Weights of a small GPT-style language model, trained from scratch on English Wikipedia: rotary positions.
Each number is 128 + 24 x the weight over its row's rms, rounded and kept within 0 to 255. Layers, rows and columns count from 0. Numbers have three digits each. The size before them is the row's rms in percent of the matrix's.

# o: layer 4 attention output (transposed), 448x448, rms 0.0188, rows 38-73, columns 128-191
# v: layer 4 attention value, 448x448, rms 0.0189, rows 39-74, columns 128-191
# q: layer 4 attention query, 448x448, rms 0.0214, rows 64-127, columns 128-191
# k: layer 4 attention key, 448x448, rms 0.021, rows 64-127, columns 128-191
o38 109:154138127085135160129092119150130148086143150151127167152142104103106110153117188096147099104095126124115135164166113137146148111126108129162084160139131127139117107092102138135112143153012120
v39 118:105140129161112077132171159132135112170129120157192152104141098131142177119139141111167146135126136130133099138147134107144160096159097133131155142111124157100130130150072135095136167180113117
o39 118:184139134136145167156130132167098115126139141109127092139131138066146129131111138133128137164113136150129130071100128125151134190163133094095124177107123137158130139141107127125158124108213089
v40 109:083138138112102114153124105119130140135145099149144067148124139101109100104104100103092109122117131141113096149100130095125138120129141104123138113121146142141130122082141113134061156107105107
o40 101:097140180113105100133101105135118115114149134118103157112132141115116121129140112123181093105158121066126154146175138162133131103108144142126159129096111140115117144117165165141106080152115134
v41 110:167211131124128158131169132144126101101104138112153113100095137151114111161140123131142118141131117203156122126113135115121126090141142090146135132130138102150122148122119119135161089153138167
o41 112:116123101149116132104159150119098132144115152077137116134140110125120132156093180104111119160132144160180145063138140130143108142134104096124138123141126101150133108169128147106137140124163151
v42 112:109139124144144093109118107131127120175146077146163121106129083120163137113130108117123151141091110117136113114165132131148087113112162154105127152128106114138068149144142094127143074105095139
o42 112:140136178179110100149133143135110123101130092102129137127115106151150116140120068142095146107122118144119090091145115169097082162097122132140101095108175154127135115107106146163134152110124127
v43 112:090164162114156080116081147122144136116085076111159118143129124125141125108106134137151112102105149080107106094084124155118072147137066140096128094139146126130125105112175105124126148147178138
o43 109:127130150130139138115127117166157131097127109137123123136110108121103137111124106136097103075116124059101112149124099162075123124103164128125134103120127173128141119103108132141118157126019092
v44 117:146091141126131131107106124110119122123120081118127126141120157148114130145125113173121103114093152127129158106162124139121177144138104131131183109143141131133088130102166142140118135130124105
o44 119:164120128144148134146131136131132135150107122133156155095112112118151093107127066122103147119117143104101097145163137161150099116122122116142140139127144134125160136126114139115153134155100103
v45 119:104131142172146067144126151083149143108079129144148142138159141116144109121098095116154102133121139107152165120137124156107103119188116146135170153083124118138125135150118141170116160135113139
o45 116:170141174091080118096129121133120100071112126123120105135172096120091125128121198126129106087100143094116130180148115100171166114129154136125090083129102142138145072089168112137099109149110081
v46 107:112178091117111123139136142142133139134179093136069153145131109118129138139138167156139124113139153126110150110121127126093128124116130080097106148095170162111131149106194154116172128091155116
o46 105:121105110096146136131117109141165085094144156106093143116070137101108129106130018111138149118148100097116112127141101137115175110122132128144151146167120185135115156148122101137127146139056158
v47 102:127100135115140131173138124109169134126120133120143124100140124099113134155118097148097119139123109092157145138148135118158142128081113153126178152107140105126125107162127156096096116154122150
o47 096:150199121131120129109131129101134149146109104131154096129108100125127114112133100125124127135135141126109127099104133124127097152150118125114122114155078118139115123129147139142130117146189113
v48 103:107160117160149094128099106131133156122169143123125133116144133137100164101153162124153062130070156113089154081192129125117169118141116139127116121119118161137128124105134124161163145095132085
o48 098:095108122098135126129094131134132117117126167100124100107104125124125102113143054130113149128113115137102144158157127159143145100134136151129121132115129118134117153119128106085126174138093164
v49 109:090149137091130139140106145089152142113157134161141097147117180141139111100075120137146128125128119098123139102136126125105123125137118112095110134127126124113148118098194117155151148056114138
o49 107:149132151104129121149128110142137149118180116112140146121105118130135112130139039134142103109172124079096156143133131093099108089106142121165165098115116144108096170132136126145139115121064140
v50 114:174161138125093151106118127119162104101165122123112137162126096137155129158106162098109140172131125110131169115173133094101127146108134128109125175095133120124160141131106140110122127104159125
o50 108:083154122105119117153123136155105150102112130163160128117157161142098132085170133111135149129114128147182133150132143156171168131133101149117117178128123149147104122126160181134106146130111125
v51 117:118133127106088139099172128159160137090150103083134118137085117134111119122153127110082130101189105140146079122122126090107133132126136102168152124140148130114131119097096119099123110101135149
o51 116:102136135146158150130142105116080119098147168101150126125128143123093138138128092143147112139116131091159149117122128141142110101124093102127140140147119155144143129148130126113086106137154097
v52 119:150133118145135124072153148090133130122153136154154150107094125118144131121166145059062127157102119138160133164194129139103142112147128111146149104115153144106131179155075176102139107100112128
o52 119:146159074169131124154108123106083095144105127128093140086164131120126152108133124177147191152142125150133150141132123111157156165118132106124139142084116131151120124147136112151130126167125134
v53 114:172114126132200103144136134150099115153140135093086100128122111125130149092098048118106144122082136121146102099137124113135114164139099129116129099142125136120102144105135126150167148120100156
o53 115:093131157129122151142149131131114107164149133125143137109133133106123141124117075122133124117118095125117114140134142125163104112171135124132099118147110141133159135131129127093146079136169128
v54 116:094156131078107104132134106118110121126115142155179109103144147129143112100123136114157131132162137152131148145144125141137118097115131117149118127105117131124149092133125093143135164170140123
o54 107:109084147121103132130098153122108145136161129094161096161119096119087142137139214122133117123118148141134106155139100083149123153145119145148149151085098099115088132149144112119097151123086136
v55 116:134178154094113113122116114165105144107145154159146118161130173126116148104110117085152147108148177158137108168110127121106155129119109145135092109154101141072122148088157102129142142089131102
o55 115:136098127110161150135122115157151117145134137135108155143119138124156124144130198109108140161101111068099169146155129136113095129132137106101144152099123116144110118114104144133153111105000109
v56 113:112114137128110110140111152172144117126123126156093132148168085095143150134123153156117111127160138100124116122135132122136110129071133123131098130167124123154138141081135119130188115121158106
o56 114:103146139100146160171154120126131138114107112163097136140099153153122152103139052116115131133106126159119141156099099154096146121140152150110083154133151142117084135111114164127110152124098109
v57 110:160123116066119117158129139088136119088145097136130115147121154102143116111155130114108116101124124115148178102131124106105131148146082128110128109156159142107103143091139145107136114122152140
o57 107:133095119162145148101108122114128121100113128107138158124161120139130128103121166146117140122114125125106158165125109112157117141124133117134126128115073103118123127136141112133140098135082124
v58 114:119083145126117138120153138103118164088096077105129148129121137118121136142105108158070067138135130123108122141108128130093102125139104107106176138159138117126150128078117129139107146150102137
o58 106:135180106110089075141170143118101121159172098120123132129153141143118133154110115131150144094123123069137109123055134162089096144127163133109175137134125129133129112128122132164102092159169127
v59 113:125126123116124120121131123123115161104135130073135089137134126125127125116130157137100117126108135091151147112123116110135123128094166128097115143148161159095093140125171155117122177112115135
o59 111:117125142127151155147124146109139116132174173158128133116104113112112100115113099124104175105155071118095107203132120138142150074129159117156111138145163129100138116136106089131138096133039147
v60 113:144133153145098101089117129139161108115126170113090136115147130131106159183145132131181089125132136100125135123172133109148129106084123101162143156090152138159155099177102097110130111147146091
o60 110:132118127130155167106116121147140098142121172110148085150130147134126119103167139126095148152122125157133107104090125137142161110141138134090123177144123105151105148126129111087118159118177110
v61 120:094083130141171131188139106137159140151146121123119124125119123069150119135142088146120118133101117167127159139125132118157162087082146137130114125146156145108086128144092118122105090168105131
o61 110:133098137100140121113102106157113117141089115089124091114112135137172112122110088088105128126114134157112149096143140175150123167113121096107134125142152129148147124127122144146136055126255145
v62 112:127132126104121154139162096150117118143191103094104120119103137144156097122151175104082138158133147131142124151106130078131128140108123064109102146122146147100150142112135136160133152108126144
o62 109:102137128140102122152123142111115142155153137130133177119135173129136156101097111102121132143165102133154147047118133133136154136136136114150151140159122127127118147164150101155129110111139178
v63 114:132125150079110143144142127117160125122127105137098139156155151136140085133129132102161129128162128140143127157146132128114131179140119063133116130117128092120130139129120171126077148121157144
o63 115:121111115121106164112144119116111156140111101159132132157090153117152139107145119091157089185111154144151158145117138086122183093103131132118143097123105082101119114112179139132108124146153133
q64 109:114113128113155128140163091111115148148105141095155111132100152102120095133134091095175102150163155121140102090094142078139109101120128111145120165159095115143111120127131058115122142134131163
k64 112:131138062169160111173091127099103119155161109140147160094159114121181167098122151155108177107127117113090151123134110152108137134107117133133126134096198143135117161101135182114139117161121135
q65 091:143135156169139098131137115133106119141135096130124093115112116126122127138130147112143145093133182164194062108159151176101072110150153121099116088127129102104106115140124143107126107134152121
k65 088:100110135093104116116126113129138177125139139087154148154128159087099093126125129124126115121150156089134169145144216142127153125129127153163125127110132114103123129138166119135123176115169148
q66 092:118093108113083151133098126075174167114157140125171131130165178136149127089181126163130110117164081059065149166182116117166183147120120133148131122111151163148132158115157118121116131111132133
k66 086:150127116198149128120132153146141119139147116150115123113138094144148152157101140128104152121117104156152130140098054143136102128127136114105129132146160139154120133107121166122107094158125105
q67 100:129103145129119133118166124113108124145117143083110130127149150101111150138114101111157123173151143133152144111109132060126147111096118092154154124150114165143118093121155108134143119124158150
k67 112:091109091128120112162111077131152156142144149118124139118142174080145122095146112163147130118123151127122137098155162125095144122092124176156142133099158125125119148083123173143088115147103138
q68 106:109108175151162115130161090119143091148088128132095136095107128083125111136145104111159112139114148128173114064060142067113113088124145098150147120149112129140128093118120093132128122140100150
k68 083:111145119074097135149104122122142123136164125096140132115124152112147137128119142113141118123132148057098152076168199126092172115136127135173106121105103119120165121107153124129131144102126155
q69 093:133114126122106129155115132132151141144159123134132125132163076168109132116156180140113118097141142130071147167154116197135125135130149147077092115082156087106135149116121169187100155146153148
k69 091:131101082180143110127113119120150098116114110167091143110152112143086128123124139139126127117079082187133110116063090107159109126155127134119138104161128136176093121141145134109168109135125117
q70 089:128096134127112167149100150154150115122144123123168123096105136153160121129152186145112152092120128122083151172138108152146124137134136187085102153094146095121121142154117163150103153177103111
k70 088:134129109208174116128161138122140115108105114164138134147146074140112077143120105126141150143129119195148125121099071126148107130154124122110114111150119145166123133147116134114154107156136121
q71 096:121100122139148135166127130127141105127117155171106096113098105128110142115120141093122123103122137112140182144123105166146117142133134145087120092104148110090155141136135142157140168156129107
k71 102:151132126157153109131159141152149133127119117118167100131135107152117118105101099116111151172123122194139085079094089064196123108155129100099148106145111165183131105127152125127146106121125117
q72 096:149119145106184118153151099160143108176090129136102100131118108128132138151095108131157127148087116113185091097106121084122157120068108069161157143123077180149142091146111114122143108111127112
k72 099:142153081068089165145137122152122153168125138109117134091103170101176155116157132094114116173125150123072136104187156102138121142131094132095157149097097141124118139128128123111131159103102173
q73 110:124145085135134113115104108185078059152129122125131166130134115074132131165145132131125153120178142145133137087125147098112105114034129130091126108170153150110114123132118109091141162135140144
k73 101:125145141095096123185142147146145124160102163134147150114076082107157145115127118140126120136183099105121087131133169125134107149117120140113135075151108144127147100119151122127119110098135131
q74 108:117109065125132140139085156133119156127188154130150145118140150131139144168122150115107138124145093135088186147167137185114172172153086187102136122118156177117141137140119131140129135145127134
k74 103:142151076130120130123160108106117205162117116149104158096119140143134138149092104160124099136149117153096110116101098147145083136117114087141139092136152109142100160101143127158129138141134124
q75 111:136075102116126108154128151140100167129167165199125102082091144188155126123107166077131121108087137107125171164147118159117156138186135156099111108096127115146172129122110150173100096147124102
k75 104:133113066157137107161105123121103093141127073160118117111150158127129087133144129145122106101112160141143142118105106089099133151116106089125117105093111133150056134127149072147128159121153103
q76 093:155133146090139134119156102115158103124104112110122128155131114071116120156135071165106118146108131119170074102147124083142151110099114076164163166120089153146106119131137136105136123104161103
k76 089:123140184106137149100149139140161099109137126107139114119154149104131139144131117111119149134107154129093114129171129130147162135185158123102148167153103158145141092141110179139164117130096169
q77 100:090132143167134156109145108138128135166135163141139154113111129154130196136108152137069077095066111101124120161171121155145123142165131150126169138128130124140144129147127152118135105145152117
k77 116:128126123119196135103183129121120111103110107107135145131153130199106138136106127106111146140052141185131158104099072109130149118154137101107168123111132121194115124120112140103193118134124113
q78 090:134132137146100124114112117128089124116103157124108208123126163112087108160151129100107116047103156163105115147149139167138116126133113188158129149144122131120140125135087084107106142123102131
k78 089:122175109100168128095117136142142102124166125130128192099140138159090124169138141124105094084122141165107095076105103125106153145148145082110109096094137121113118121168129108133181114114137130
q79 085:114108122157118097148094108123121140088111125111147148122166127101115099119141138110165150138139147146116120115098153108107125126122154160097126090151150151122126161111141087119103174159069173
k79 107:118096134102135119101120117145132171171131190094176119129082136104156116109127147152112103116196122063113110119132232200122109134114136155163121081125135119100146137129121135122067145118129105
q80 089:144127141130126141179095136125125094157132145164127140101145123167143140098091159159128104117089153124079155134102128132120106164160134152127145101129107174090127131140090143138092122126112157
k80 108:108137144168154129117118171152138118099128115154160119131130052127136126130154116118143127142106110162169139172132012111126119114122114133133121125144093112153156142152110140129117107118116090
q81 100:139132116091146116128157133164134137135114065132090124140097109106166141137121140132154169158120134145204120100099144136141074117120128121105174143173124110143082116151131115137100140138144106
k81 091:135138151137114158144111147109124090104097087165076101148063105134093130113148136112142127141105105121143137171111148117146166154137095090142134123109074095171142066129131101131112132072117134
q82 093:114121095177122148123103131071126102124171121094107151109124133137109106093169101068137183091134146132072128113132115163117128132092130128136099120096188099124099147129152110131129148162135129
k82 087:110138134141125156130113100181106122183119119149103133113131129163133113155113150151150141118176134146112102095098053133112092176110108092142133119113154086129138150137102134181117129156134101
q83 101:162103102120117139156155169124132119127172122114105162102144092094146134169124136111124187154125139150097104108127138138086121158117127146084153131103150134170108092138114113137132137130154124
k83 110:107118148185123113142173117142160139113102157154139089119136081136109141109125138165172121146139132131129091152098077188088124101179158111132143146134126123139113115147100123161090143138134088
q84 104:088186100171123156103137145164082117132108113096150108161076164147134111127121170098113129109185144112131143127086121172154099127128141109160089130124108053121126149110144129116134122121143110
k84 105:137123121108149144135090082094093118087119131142109143124098106143148110176157144101092119123095118126131187115127152120114124132081155174122130110064130124119105136127136126092135140143107127
q85 099:097167096190121121132109111125092109111145131103118110135125155155113118137127123077118173143147140159103128099140127133135139132088148126124105122154186110147090131110127125137164156169133153
k85 104:117113097128120153151141094118108155168155148120144151119135133143191111110121143173144115145183136130115120106121103154115113129117113115158111121092161149124094152092118139162148097134154113
q86 081:154125118090155098134162141130113141167169104121099084133104139101156135131104120144133141109118127109173108136145123135154142141112113105129156108089097138151110090143122123136149112081137059
k86 079:136151131156113164135103161139138070106092129167101094118124146157093138152168198112150122154115143138127138133151129139102164150151099093122104130102091092138148103120117133125132103115116144
q87 098:158091136121140144144126117122160140141142119146170173101174129118124156100128148146155087144138097101108148158094129124089128127157131156132137143131131173089115129146146144125103097106117178
k87 097:132111164134143072114124125128146168092115144109108087145134101151074115142107090128107119112099111128120155145114151162173114120095163169123122126172092124120131144152120151146066143148112125
q88 113:171107147053119114123145137174123135142096146132109141116158151134120137118091134152125073107113122120161161172161121106142089108135136163159155140111081108137164132143143110119084138098119108
k88 117:100125152148148099089121118136149100079125109119119110181145158094100092156139112097116132121113124150143176149139159151176156104118123163128110105130099114126112134148117130096086130123098112
q89 082:155118120113154132123149137129116150160131102132147099154084113114168125142103151132132124119130112087175086136125106126140141112127102072138162121101079133147114123144124134138151084080144082
k89 081:151123149172150117119109138116134091076088143144085056155133123117100103187126200074123134124093154098136166128148099113131155153164149107127119132119115098124140101124144121127141153120134155
q90 102:125108095137119113136122132140135083135129122118124170122123127198140135167137147134066145104119160139128106129127125134105069161095128155102150125146144149183135125130080089104142155180114146
k90 103:077139125129106119121166095126082160138135132137163154114143147132144114091129089183219112129133138123163104112131158151116126119168150158113074138117149127094124114113064127146091078117127079
q91 104:108122113140126135103122060134137142145096167142138136148103174133095132156116142154098117160130145127098108103084119130104154121149121109143085173119142163127122077069102135114087087122146171
k91 104:129136142090121108156120095079149151085144131112116150135156138130128158133135084104147139082094131129130185119100065094091137094085165125109155140147113166089152127118188085125154137116131146
q92 095:112140116154139149120140123107123133155136151141098084147100140119204095143144139146061088121148156092127110091168112137153138114109095084139147142089113154153149110125129133138171118136194072
k92 095:151160137116148160146125127134110088169128082127124154105125140130141149145136129119118148187107136150111128069089069104157131145094167106132124150107164088143094155153148147128192111146123169
q93 083:129136120103163137110158134127137136150131129125118057156107101126148139120093127136102114126135114108168098123138113154166143135114100090170129133120090116141135112129136140144149080096165049
k93 085:155139119147125162169097163124109057125118118119115116129144151156102082159163149086097157140089182139092138083149102098112163186136115118112132137113125109137102087129149148106126123122126189
q94 102:103135159122141120156182106103103112163092112151131109128099163173131115113145139124088077087095137105135109124145105134160133126125116129156162128086103159124147142147133142150122145127144122
k94 099:091121115108190103073151107130105131107141125105147116138153148145154143137114147120067158130141134127147165097117093141139156111127126128132090105085126124168131146092112128121121093150133096
q95 086:140143145121171094157158153169132156170129100122131108163096110122149133091093152154140141143154106129150123151087119127140121114155128068120132112152083115120092128108124126138138071087124071
k95 088:164107127136105095148110155118122117083128162121122081098114115122126096169117141122067129114143114120130149113138119107112129118143115174127126092130074128145141090128136125106108106111153130
q96 125:145126167167111109114181104117097105133123118105125098125121098106107091136120109124147132116143188181186052100135148123132073104111155109129123125148117095096123114155135102118127113126155143
k96 132:090110102110118116160128117119133141163139139089157131126141165082144113109153162158142135117158185084101170123145219148119171138115144142132107147109156114115121134131153143128115150139146158
q97 114:154139081143099137128077145132133125121145117170124159139140118166145145132114173149088137100108100125096147173161113194119155172133119169139108105093143144102171153108110174155129121143120093
k97 116:167143184113130155094151160122112112075090120151131135144111118167070122163126114088126084141105117147163127126097087100184088109160122112117142128157071118159104113135121092124159136120157095
q98 106:125122108124156134140165136112119123158101130082117125141104154103087123133129089119177115127137139130141099087087140080104124079101113084158148127176083129157100097121157086113112107122114145
k98 107:105114102109135133166107106141137151160158132101155142137142140125142124126135148137146138108147167094096172142172173152092144141093129170157094135085164127110135149103148157130104151142131138
q99 109:159159135139156126107160131104094101138093129090111105103072135108125119139116121120148110117111189154135067105101141105102071064125148124165124107150157099125146105128106129134133120127143142
k99 091:130140106092096143124112101110097164092164133100135127144133164087141113111130107137164117126140154093114170161164191161099143149136094136138122134116091159102137145109172107150154139105142128
q100 101:126125134169108160147084114125102103116131095133127137088098135124166126124162144144152121069142164119118099101138123160138075116116150141130083148114117127086153088130108154125108101133128097
k100 134:156168157111137141112164160114153131070105095133057142117104117118107149154152090090095146127134125149122098140127134145154116119165128153116166171130073153137147125157128080112158155133139099
q101 102:140132137124106138115098106087146125108145133144142144201127083128139135118156127188102133126109116110114107168154122167172165149097124144129107106117131173116132176149079126124107142129117072
k101 099:128105178127146127127153138118183074125095155140117116160109120163130159116125140160121138143140139139138114120090085078163166113191161079115155155142122104150160120142122158153105125093125134
q102 103:136105103125071112142098175121131132129193145099170168154141093157136148098153150191134121115112083121064130172172133195102161165115098145111095135089155119124147134137136141143094115141140108
k102 101:140081162182145083091137114148117130131114152129135094158151115121118109123113140150139124074150129130172162164085092147138106114123138111136169130141155099125096140155136151118137122115166097
q103 105:149113130105120173115110126117148163140133099117132098168119101185142133130124173136116157146116088111101163172162104130147105173093120130110083174096140085146125169121121153162109138129099102
k103 088:103105128174138129127145129138127086130130100185113088156152095171122128111117154099136170118116126174140104117086055104146136119120120098098133119123160104169124121132093131128132123151091105
q104 113:134113192135141138132165123102146097130101098138097099112114107106147101133130138110101130128135159119163114081094112096165122092095188075135129103121117103108121129147146166127165139130152125
k104 119:096123139134137127139157131126182065118127124126127088147114116137157145110149134111120176180128131156142119121144124065151149141146149117136118154126120146149178100138122118138157121144107139
q105 128:098095156154131142127164111129120103120099155120113110113122128064106115092111135114127091113138171105185153152110113145139150092145146121141137094119119107087125125112144136140109103141176099
k105 125:098077136129115116114157120151158095096127104108179088167144126100098101137129151113112172109120121140150137104111125126138144120104186158157165133126168128138154113146130144154169114129110142
q106 091:154135148102175110133150108129178138153118096133127073158116110144132133117114119188141138157107102111175096101122124107127146167084117050151112156128116168139099124122130145129127093087150106
k106 100:137124134102142126157167167115138159137107113121113104115110107137163160123112098115125159193107112141097151121163143113136103141103128157144121148127126142141152114061143134133133142113107154
q107 097:150133107137141124131126111084122082133123112137192119166098120095165117146147130116176185109163120102135081091148121108144138115064126106145097098126134157120063109162138162123141152127128145
k107 108:137080104178149111143107148113122142152103158123147109138140067138187127120107136141174151166181135106169148168138153116108107118104114110140094120109121152142170142065154114148098108132135127
q108 089:119123142161126150125101099099116175109134124100100114112113131189107120090121149091090128088065153155120162195099108126095107115153139115127161131123148118132136151146131123152136176178106115
k108 089:105137134162130138118130094118124113143157103143146146181183132143083104128119140150133119091116183162110121104103045143106162125151145129105120151127145122121138096124121130126128127128130123
q109 106:139111143102153138131154113154150150141140140156128081105122109166128149115072149150104119131108106124158152165090112121132139129170103113131133150096115110139147136117122159155124099137158094
k109 094:135097119149130097141133143084101090087143102096099109142155127107086131141143081103103174119053145172128149122107062085154148124087180125107127184145154141161063106133156110112168154131121110
q110 101:155092147138098149126098113146125161142190128118139122095144140154130140114127154139162126087095133105092179175117129167105119123162153132102134166107125125116110083157134129130106165126101073
k110 096:127109120161181094142111165165138134083101110163071118146115110140119157159149148104142111127096118172139171130121056133140112101108108144101116137108105095163124136129066122132107130142100077
q111 097:081128123132098124138127138118091129128101133131132172132165127112141133133141107172136102139145128128113126081165167123132146134102147190098111137147137151101149135142114134099096123152116189
k111 076:098150114107154136101170134127145201141120149128197150069118119126175178079124097146146100127130100140157120149144244179125101123125083140152147092133097142119134150095128188138131104118118111
q112 092:124129124137137139153153144091125119138187114122160105125087147169127122111148155099129128089116125087127140150130075154125142133137097079144137149097116105149080140146142128161168118110154084
k112 076:120094120147137146094098112131088108124123127129099107157154150140139098185109186109099146119128154094100134107126019117110130108102168129129124155106150118132124117126109113156140123153141118
q113 107:131101105148122150140153131099115137136149121112155173112135200137108118147162153069163155064141159120116132144158119134084124116138137129083147146112126120134090091145114090134127171104139183
k113 108:079127149194163115079116095109113146127088142162116136156170110169093122168115174154142092103131136118121147172122082177100119119141151111142131129108113128119153145110086102141115136127149077
q114 089:127107147137125110132100120116110118089127117123109188090135104158102108131138118132158121157050083134127114131117129130126142130145132207123160146148127150113125137159093108094095152165083160
k114 098:188120115109129106138156184125136160127103123114120135150112150102146161120097095117145091171165120127144104160148216106181114121130109121119104138154131125080117101124135146124115149103117100
q115 081:127108134163107126135076104138152110095122147127145165114173134155081111129151125131124131134110153142085140147133137127111153132126130188115111150144151135109157155149121100109101144157092200
k115 077:077123096121126114109158109135112200161170147120149146103166139124151155106122074165140108114172106123132111118136118161144088105120150121143117139145171142130143153129104130149125156142084090
q116 088:160156126112151115125147132120130130145122137159105104148112102115156121117105120158115105133090149116169135130135128116178132124130115098166167117097108150145165129141127135144112101102123056
k116 087:146140154121141140115151159165140095096138083130104114127078118107117149151129122091114124178076147159106133128133160095148160154143099102116152122128094109156171114165136105104128126085108172
q117 081:137147152137130137140131150137125113129145118133122074137109105103144114149110142163089113146099126123182092133122115135136124113132108094146183144087079130132178127139124132128134076116139083
k117 081:171126120153125105146135127126110115116122103150124096119111146117118121164107114100082091155103134140148125122148141107124155130169098121108151120120142119150110062121151122107147114121122169
q118 094:136096095131116124124120120101125129109120131162139163097119119147108165149165140077160138126125140153094166138134128100099094127131121164097130100164161162150110135145113124127117210165117174
k118 099:099166139177123152100151141141109141151122124124132117145142102162112112085102120134148163131162146114148126161132145147133100133181105105137121112148137119129165136099108114148088163110128066
q119 112:096135145165118125133153105119142140140122121154146135143098100141142171096073154154119139182130139119114177122078136114094119198164148112126097127099172124121143128087121138154106113124129143
k119 112:106113091092116154155133135137117142130146152119128136116132107123184145060122105138193124122144139120175141135127145118088146119114120109100144110135155122120152159123123118140068125111117095
q120 109:159108103109161083146129142099103147126086142140078185097105144109108135133096131153120103085097140162094161138122137107106104115173156143109135092145140145115115145114100111135098132122108121
k120 109:110134152177118102114100137115123130090155119121182102161153120118121138140116138107146125094137128132172167164125153118098180104132155157160129096120106149154167144129184117096126129116135120
q121 101:112140100137165173140098160077133130155152087119169125146108162120133130129139136121190140108164114057132148125107121153106123121137145103104146100102141152109081140135149136140116122108141131
k121 104:084110145210118132083104102109101148148105125143119136091136120165154105137120150118143110119119121107148201155136139172121103127135141162128127136109122103116207127115117148133100147153121152
q122 103:145111141124135128151074111094175142113106100138149161143149139133090154120127125123159158154124095137080146126136143067084148142145140120099106117159176172126089135130149147138108160134111160
k122 107:105129102130097139134121175102144154196151146118129155144165108157169139099107103159168137130173131134129155140178148164115119139136071143119132135127150177134187134089166127147137113144096127
q123 088:102106151195094162158128112097134114108119136122167162083172109135098091087121128151132123130120113105098104122133129147101148143125141166117131157131131155096127107176139133136122102130134169
k123 089:103111105119144069115151134131143179148123164065138121104158121137114153134124097159134122102149126162110149145123122159131087135100110158140135141127152120135117133158095136185109116161106122
q124 089:110116107139081128122115129124116106108135127116135183104164133105097109130190127113159134128149143154067146127127136121119115108123149172103113108146123113109114144137141118075116188145084160
k124 095:095154134119121154119114095122160152141117148167148151097120119158140136164132179115117154088152064098110090160110151136154064086103162110161154139110140148131140143109114138156152148135098111
q125 117:111141070146120141146114163075093141138164149165140106112102166122143116147137128114147143098114145105088123088164131142112137117104107132105115066093161151127125122131141125134143118117144099
k125 119:126154130136101151150102109123109104163134114170113160105134114134113113126134177131156121141135130147161154130109143141104106144140109135150125140080106126131131159139173136167190122144136128
q126 094:120108106134142103155095109104111114126097120131125165105153151114063156148125120093128157123136111138072173117096125115103136132115145142122101110138168141127072120108122127134125157151131211
k126 099:113110108170120105107139120100142150151126168136139111135133103149156134094090124148150149120164117125143154159122132187109126120125128112172115104127125176120166156081134138159132138147155097
q127 106:157100125065104113118138153176108147139155136133102153109142120090161120171132133117173134122131128128166135163140128109155131060137129112128137115087114094133109114136107122120107118114122091
k127 106:119107162169139165136100121166158119107071071167073100180073130123078098167159171106116105118085128113123142137140156100134170137114127125122150158130075108132132114166138119124112189091135125
v64 107:128142099108176090153158189083131169119126110120158116140154119130109142092100107079159119102134107116126089114132127132154119108111125110096136111143144161086164132111157102111153110149149123
o64 114:115138127163132107123135157102152110118104102118119125112147132151114139130101068108143140127117073108135144135139171153146159105134132097145143140109108127153105133161141108138141135123133110
v65 109:097120128149170142131105134129093143144098135128176103160163106117115062112119171135142086120168140115109103114166126149172115149135128133115134142155109098141113157116109133141138105095119146
o65 098:079124136152145133098072146095160130171137137104148137118121119182140135122139132148124139110134119128166174180115120133112135117106133140092148100150180135137122142130143086134108136137011124
v66 108:099107116126138116159134073115161120125112124155132166068095130134130146121155090110084094102144106093118131121124126152171123131171139176152148108143141155113161114116070131151115090165119125
o66 105:127130163149148104129118147125104118114113132134122135147121118128134102094131085128117129149122124105114144146115169093163129149110117128119126106109133148112160118120132139126115127133217116
v67 102:115085150097103109136112084119116122120134100111162130124131128127116126138120091145105132177138130151149126129122119107143136138118123143184138101098139175084121112066139145122120169154120128
o67 100:146152126171117143120153120108165135154151094154145130104136100158125146114099082119089149126067155098135135164109135152147122132147115154113123134129109165125130123113124117110124085169255123
v68 109:200109121149103134146172158121098139152164135164114152133118109122101112109117089137131136111121143111113152142100127126158117123081116122125106160133141119132139184169118125070166145122135132
o68 113:120106131097129172147149189092170089143111121140115109124136131151130108140132102108154171135151084147103167108148164129111148150102145117124134122108118101099108128096117114188097146084209130
v69 108:108143147160101162134121119141144129101149143123167118170090104132110123120147122080123162103185119108136170122159139130145110164124137134093112156140143099144141192155134126076159115118083156
o69 108:073143125130138137173146158158132153132109128150135106107108124152134126114172107129105145147103100135096155170115153140093125097066099106087146085146111109148138146099131167143145136109102137
v70 108:138143146136155161123174150144144155123149106141139089126113114147148164095123092124100181100145148108154162131115134096084122122096125107127127131108114102155136124126121117122129122119103142
o70 111:094123115123122159126089151090086075075128131149120110135136158129118133145137190141128164149141121142103112115101169115095105097146099129100078114081139103108153137095121180111135118118107084
v71 099:147137159180135169152142146136118111145122098111107111170119141145120106172166122110120128168116132125108096105102121135120141160120101139133123147121119108168094159153130113083106141118149129
o71 112:138117130114129141117117114137106117139121148128133139139128120123136136129130251124127124123125132142128117141131106133129130127115127132123120126143151149135102119130111118130121141128000117
v72 107:110143139141128094147136098124137124125166141118098127155149159104128153142163129092104065106139154133155137152070130114101128185154147163127116133104097104103131152159144119120149173119105181
o72 111:128136124150119100130161124158113132131095113141129107133106104135154141127118246148124122126137127129146160158134105133109093140110136127118123103128107126137139143134133147130127143112045155
v73 104:149126138116133189127138142124130128128160165136112130141141090149169100132169133128088112121135078118124119141135120090098129147130112154121125151097117118140151086101150107140127073117144141
o73 104:097127143135143120142122152153093125091133121119161148100172133121127111145103167128108123155154114103128102095146150129108119113104115122126132081112119144139143128143122136147132149104087150
v74 104:147145103121148115098142136111168108171128161092159110145134110120100109165113091135133150130131115152156130114171123090135149170147133115052163138119137169081138060124137125107088108139112129